config.toml
num_attention_heads = 2
rope_theta = 10000.0
tie_word_embeddings = false
parallel_block = false
init_std_qkv = 0.0302
init_std_o = 0.00845
lr_head = 0.00813
schedule = "wsd"
decay_shape = "linear"
final_lr_fraction = 0.0
max_seq_len = 512
Each number is 500 + 25 x the weight over its row's rms, rounded and kept within 0 to 999. Layers, rows and columns count from 0. Numbers have three digits each. The size before them is the row's rms in percent of the matrix's.

# down: layer 2 MLP down (transposed), 448x160, rms 0.0671, rows 422-447, columns 0-79
# gate: layer 2 MLP gate, 448x160, rms 0.0724, rows 423-447, columns 0-79
# up: layer 2 MLP up, 448x160, rms 0.0693, rows 423-447, columns 0-79
down422 098:516514546466511463507458529496516501535552488535519487471469513492469543473505461477510501465476481498490445537481531517524506481527482544532525472493491501456496482492499429516551515517550484546496449507542510460514489510484492516512500472
gate423 101:542474483553517483481470518532569507488492444514499484501464481511491495509506512532532499484484467466437488492482518501440511502522499513512520472488476480469480475537506525516504483459470490467562497450526467503488515505464460494514494492
up423 100:519494494474537529516492525508502524505483505516498479505497494504505433459549498504507470485519417502456489522533547494450534550512514498490483493513460479511498493475472501557512528482504519479487484490555492459504502473459537512476524496
down423 101:494520493508457520495484466543514530507527464496480503525429499501507508526499499500513548516453489518533475462510473480500474483452556535503474458507526504483472517560498519495500529506470496507532533511482478553518471495483537519502469479
gate424 096:492509481505524484503505538485503486521478552464486469484474520528505506516518508477502531513483538495488447505502496494461504516498534531529537451501484429519527541452553509498499527472487541517467516512523493471478449502495485488505518497
up424 099:536516534475484521468562508461516542472508478516500495500533510479496497469489503555467448504502515490448482491518492496495512488557476536489476542445507487572487456450504493513466518536500507512517498526467469503497468488506489511477514520
down424 092:497496567490500515464497486451496488513484506496514513509521504518497514483495491481452467472488529515519532480536485571498503490498487496506482502482500491530491492480517488476529502501539527498528495497518494494517479460498492483516501513
gate425 102:479536536514483519509496503527442507499456470490512516460522468531501500506483480489538535500469501483507531533551536466516453469532499493494497489524482504474534531524509509493484494489547502537517475510497509498521527489475483495478482470
up425 112:515515497501470479496531516569496569519491525504521475475509530483479512538470463531478543470490492467488509511471534510465474473529496500489508492480515500513503469504545499498520493506495483449518516518460495490509481471453459491513515481
down425 110:500438459498510503474503479496510499551522469515476512545489463537515528499537530526471485443512514535524487471497484520495529544477518499503501515524482514496463541473472485473499489509479518514492555488526475453501507516496546465527507529
gate426 098:512497460495455519485519465508544507533503544469522525513513499488494537492524515508522496487502458541487517497501501506469499505476481516468515529458494497512482517473494474467460465527496540518452508477504545513521476459506524498535532550
up426 100:473526501457505485487491458467525521504495515514499492459525527507486478541523509548484452529473535494537512481502495506466497491505528469485500512484466506522498485485533487476485495532487508531490491507541483578457500547502511482467509498
down426 100:526469495531466519491497506506501520525473507524495463551515468506544485490536445501497481518497517499481566517505540503487492495513496460501509544507500476481499486487504482478502505509484497496492512457528510537493500494539513509456560523
gate427 109:564540511546428477485515546460514490473538432471546492501521501514469526454498490514524551544513480540474492497489493506516475482510531513482510493473483530470460519470469498526499507494508509503489479491501507548511449543497472501485515500
up427 114:483518469501451511462534474487531514457492475499524488473535505565506482488521463521520512509505499489504494474495490511511502497508517507521498532526463487502479513518493522507463498540521500526515513512503529487553536503527519475482510475
down427 109:512491548521477482496508526484494475480484480518472499518447486520485503477495515512528549556500480491461532499496507516518529489500509503542526533489453514474515514481489502521508503498560515483509477530476555535510457497476494452484515489
gate428 099:516469513464507545498487509454493476512513504500471487500481497541494472465541543523499520472517518486486450475544487501508513519493487539522520519451517504540490508498511523446484494495489486459502494522532503485499514508499489473480516535
up428 099:531525537498502482506529520493494501513545504474462528494524550540492481474539463495513473523508482496508509554522522507504465505522485499482536478489486500513499519515536496524443507473500467487517524521587472467534466480514467446451460465
down428 098:543467510485498506460486527548505506497526524496539537493482475468515493494519524489489566513495541473497502506501563473480516456498514505501530514488478504467481537527474483493441486492548486493511508494518508492487499491530518445530484494
gate429 109:502536462536505512524448548508516518496511471517508515475488500509460462495531474495486491500521478483500519466488509534436509489481490488553501480447475518552484535516522498527478483497506455486518487481544465498536524510513477506459490519
up429 111:545456480509507502494521463533512489512496484489475526517537519485479519484467522464488486479519472492489521521513434499521487508484532529478480498529463532462516517518505519511544542548523555487516491510502504476529491472460512512533481480
down429 113:500464500513500502483500529479512520492512450505488474549484511504523530526538484498484541503487535478506482475484534485502503513483520542469528504497486529495533491517493532472484529458474480512524497484441500567533508504492497493506477502
gate430 092:466498531498515489494482494534526481491526501495543512500502568491513499458446433502490504508475494561533510491542509504482476477529502489500482475469482508483497533487472506505509466493531478543509540497503482503469462470464507531544494531
up430 093:484513532513509452484498523527489492498537516459495505460517535512518467497462494527452485503468482481512537520500475519505481471523491474497484478484447533460512505536471503537552515527552466500522513514528485478509474497447501499541478464
down430 090:495492485514529485491507496508545467480506492504510557540467474485468518520504493474472465462523492514530530483469558450478511494468488473504473543471531478513519475497484493529474539503510499505488492525511506513485490434467496536493534486
gate431 100:486468469466515508554467491519502546498524536489468518468505458504497495518477470522465475571528489518494500443524497476492531539520473509509488531499494485497533515513557585469500498490555496468510475518539485549491506506510525495473499523
up431 105:456524511486508509535482533492479476502437486490489512501484482528500505505498518550534467536485496489486536482531479508513497516494492508498532513481513484539502513489499512502483534458503479509519430446515494501494513485527505470470483471
down431 100:483492484487503515508457483487524517500525493493486510500437480542533504508462498488456513489462517502500548499489482478472526515529499500495433513497525479476484490525486507510458527511422510533513516474502491521488500477536525488515466489
gate432 103:537509498485519528505537461457545498462531485539502495510514534498469472500549521439522506536486510496512527490517538497486486510479520456546492500521482488504528487513512581478473521481536533509485515468492512510532521514489463529483484459
up432 104:513473522527547490491491488511482485467492524508499472476494531524525458444500471534494545527520490484466476488504507526490449485509511521528485525456518517487457481484492474501516487520464545517449481518510505452453509492531532473487499518
down432 097:513479493503496530434482494497501553497437524497498485482510457513518513514514544558456479496507522511490481467468470492503541517525505484527489514525481502435478504533483505508530457524490492520465529521544547548478521484529475491475504521
gate433 097:498515498521527491484473469500485468488496494490537567457455443486520498494542503487510501455471512498449455521466488490528478494500519531518544478518495499501494522486483504503505464504492461520523503537490502486490502514485498485522434459
up433 101:523463510508526442493433501509544491488512524483486507460497501479510495503518539527514518548478488515481514503531498514465523496515498472508478532518517512482482561542514503494504468541475469546469535470495508481485501515509499480503484493
down433 102:515483485484500523546499450487534489469494453538503525509528442495481513508491516475462478420476493492531507491512549484539476516477510534532491488505532561492524555520500449488515487493524499552476495506490469455508492495504501515520499493
gate434 104:505488460510508506451498505545447487463536515481503485540511539516477524526502494477511456463451510485536468509524507510497499469508508510476477459520506494499485514461486515470511510474509484520513529499521512534504500470464474525504488495
up434 108:515519511521538460558452490463501479489512509532462548470493469491477467487508498451509509534526464541474446516505475498465523511486517476461538535524471501504472511525496509496451505492488517481511510497522479478537489504534468521455545506
down434 105:486490485484489533531469482501490521486517511511514486550495499506478478499501513540472500487551528483517518471552502486465474539485536480498481490460496522481479495525507538512483516478517519440481523522463506480547536518547543475506493526
gate435 102:501526507523530509504490499482515531512544469544510502531505494433518538500529508473531534482510522491519441450434508524509512503495502498557525484499488500507524454472451518490532483477506510531493517478505487511498498484471491523478466540
up435 101:541529533538516497453549499491521487469515521497504459490509522490481508529535493491482530508533508507528511510546499506485498480491523492465475503490503490499504524479498484527501491439500536569473466520479466513476498485540491496460505520
down435 102:476499529487506530488511519532502493446498485526479502449532472503482521518450472446504504490471500479537509459523516483497519497514504500529499490470507471503481498533458503534515493482483495495461539509448496512557501520490540500482472485
gate436 098:543494446479461495495469491502499500487488435502484488545527518511515517496455521456500535505523487467483537497509568498452522513533528520451503556511451478495539494491467522476517507514529481500473521461526464516506513486468539471471521506
up436 097:492480474509476578508482476510514489514488545456513488521456510504482501528511493523462476470488457529554534540530506468497469531531504479520562507493528516530504512516476495483499500466514489526502462490519477488497483509468460533474483475
down436 097:523505498514515559448474475500463503500488509482481521523521507443498496471521469564528517473536527490522524510487498501478522515517520510549537494492456519490421518522494502504491492491495519479504513475472500493502485455485532478521466531
gate437 106:505505496517515494517495494486493494518519470516495509541516499531506527474460510452484479519531472541533452485516497516519534509439531505484481488491504488529506504490531536517560471512535497483507492503499536497509516460491532476507503473
up437 096:522521504507508507533503519462473506475464482485508515496507537492477502532531498526474507492527458523511488490495490523547477504520491494488549596534458443507531473528511505501489499499485506520525470448486529545487564490490482475471478472
down437 103:511512525510459504480549477476466496496513500509485532516516494526573553456479513471477475515477498550481463473515539519501519549474494499474480485518504494459479486521477514487467501500500497509470524465471483480443487476487503513495541502
gate438 096:482468439494514503480506518505531495523532465479506472527527524523498556488493540496496490516526459493514559454518511492482500498497539479504522500495457504473506521463489507483507496504523487503484517501506468494504490498502492514478472515
up438 097:517457466477543508491516486472566486511522506523562478516522503470510523458484510460495453521484500551511516483487512515479477471505537474536524502486507491507472530471469497497470499495510496496506568507492465506481472521443465503494516517
down438 091:542514522471470487515489492503518500485506478517503498521485497506520559454491496494515470557539504502467561510505509481526484525477516487540508518456447524471488494497532490484472488515520489496505511497506498444474559499500489494464540523
gate439 093:502524494484480512520471494515525478486463458500468491493482472485545511512485532488457504475507505519536515503485516504510465496505489471495516517541478422479510531524468520526497485502451498508478524444514474536489551500507517525474513542
up439 102:482502476458498505543466461501521495513504521549510530520477515449525473491479468527507478526476505526489504504480495472480464536494453476511510511547528491501510449521500474565549553532537467469542510485491530465455506510469488495478539519
down439 101:535491508482537537459512533522471524495476513518484496505469507497460504473465451508526508480479530509468512567508537481465524463510499518504482483513498465514491510524524532502506484493495512507495485555431533522521497518509510519533484496
gate440 095:488468484489461499536515478498473520508466472439430511581488466532537520526487535515492490453498503522444510493524478528524508531512476515524509495508459509463509487485500491450471498484526531525511490510531494512497528440487508493518509522
up440 094:489494462506488491516527501481478543474514542453478513488504469522496492537485485491528495462520492504485506521453508500506542547520454510533520538475491540478513516506493551492508496485506499486519475501511507505529469467537484458493495514
down440 095:495459499520534452462510538509532502497463498537493507483510564485488517534449475514513511474490522535466474527482466516479488515475499514454510517502509543518501489461546478513479483512538480487526452520511483507469522478506502544471492505
gate441 089:467526494498479487471490479484502553523522478538525497512495466511514471480521485485527516453465477535505487525495449506507461449539522498497506470510513512477504516461511533505470510458523545517500477539511534556512515474482488504466511493
up441 093:488492540524493466511496459530459526475475469519516484547523477465490490491477512497492507501499488451533512485543537513510497504518514510505469527541526515519491553490494432506490506503532453489514508516483532520496505533523504482483504450
down441 095:529476498484526484508512462538471492533487511481496512470456508509429476519490497495530517543475502514494544538470480507539504521513476454520505532549472481512507506495519498518512473498498531482547476529510494518524526479517529491483460526
gate442 103:522484487449493493508535484469483463472499452506558491485468524505531513482504519524497474521513529526522538495471482509526477513504509436493504529464541497499511508503545534491514523520476502504449542444510523505485480510490474486471477519
up442 099:513462464467518504516484503537522473487508524524540488473514521512474520484520537500521489488545504488515509515475544514505528488537513532450506490459548469537489468513512482496509533506481443481541493467517488473478487499484511471474518497
down442 099:527482509462529470488472508486515507507512496510498468485507488466491506504509554480471494551492516510480535478512493493530519553508508473517478495471469477508505485492495513466518509507472518515529490502535539450513527525474459509463495533
gate443 102:465521469475505525505514498491493492509522512493532520495482503434516530443485494470478493485503459548545491505508500492524547449511502538543481506518514495482487526537513481466504487490523553507477494517494481577499462500508514483491461511
up443 099:505481481489476487502458473492504522499482544556537476495538487518478502468532466500498511452476516482521430510450516464450511490520499519453509477513496519524482488505514507485519465513527462501493497499499520480477530514471500497500519520
down443 102:519475505493506487520485511467528527492521480524526493509558514533509503457558505505478490514526504501502442530499522523469482474562450497489509454524488476516530465441535452515538502490545513475498464524513482489508507503507474529499522514
gate444 087:458491459504506533514493510508521484508500543467523468473493445515516490536495485496543526485472504504520454504477495503519486518482507483509482449512507482484532488461494519537516462489496525547473530504486512503455532516507500478485493481
up444 086:472464468536523482511515513489505456505497469472508475478483497492513493510536476469515532538522473527553487510495515494574522490472526528563486480551510490499515516551531492477476520494450512511456525501536505472501481551519530502425511471
down444 084:550500472500509497535521477532485512489477523480495479509492485505486493482519521520505513519533500504475499499480508472513492516511540478507534503516497510505504512511477528492502517513448480475486476494484496522517518533514487508484478542
gate445 094:509545465526501502459505490500528515468470494491529522529497471513495530472554497460509470527482484523497476482529537486520500509505483527479488512511518457476536496413479522494486454507493470524515491505497500488503518469464507503514485485
up445 095:510523480499493569502473536523503532543540527507457490463496502492512533512464473490488512468484469536494535505520509484504476541539499528540499518504481505495472504509463519498534513448513505514504507519496489536499535488474495505494480507
down445 098:531471525521485537468481515519486530489479495505458450504437513468487529477527525544527513505519496480491547464514511477493522501507476521516531468506488531505521492482492457533506529496491537491488520524454521545522530495449522509483522467
gate446 108:506550518535497520458470487518458509490538488504519476483488462508483508500501486450482499556489456516510464468521502496489465487530484498530515481534490530483489538502465485498455475478516475508467512550524499500458466499505493478516545487
up446 107:459526483498497510500503461504548458503498496507477499450461535480533464516540517490506538482513479454477506535515480515500476450473515504527511485526530462492469497545539466502471515519468521469466548503503465538491485519512506478501524496
down446 107:515495510475469500508543502484489460483449538498455557530556505488491488505493510463498515474532493530510484521526554510484492508525507499462446517475507462475503498507522507438520503487492464477502512522542535523504520524479492510486490476
gate447 093:463520521471505470454527517460530494491497456479503518499493506519490506522513491454535465545509517487480451495479469497464453512473523472498501532492463502502497530473484515532450471520531485464463506528533540536468504519506515486518489476
up447 098:486497495456459506492523482477444512540481554493506503495495508554524442513509506530496503466526530497479517474539487462479504525539519532508541493506520466495526480533509541480477475497460521500503440471497470481489527508541509543467490507
down447 095:535547511502524504463493480454515497467510507476507478511479511464544448516529496542520495488473494511510525515518530458516525510488487519529541488471513498495499507482477481489488534460481477511507472501495516491540496472534453500504486467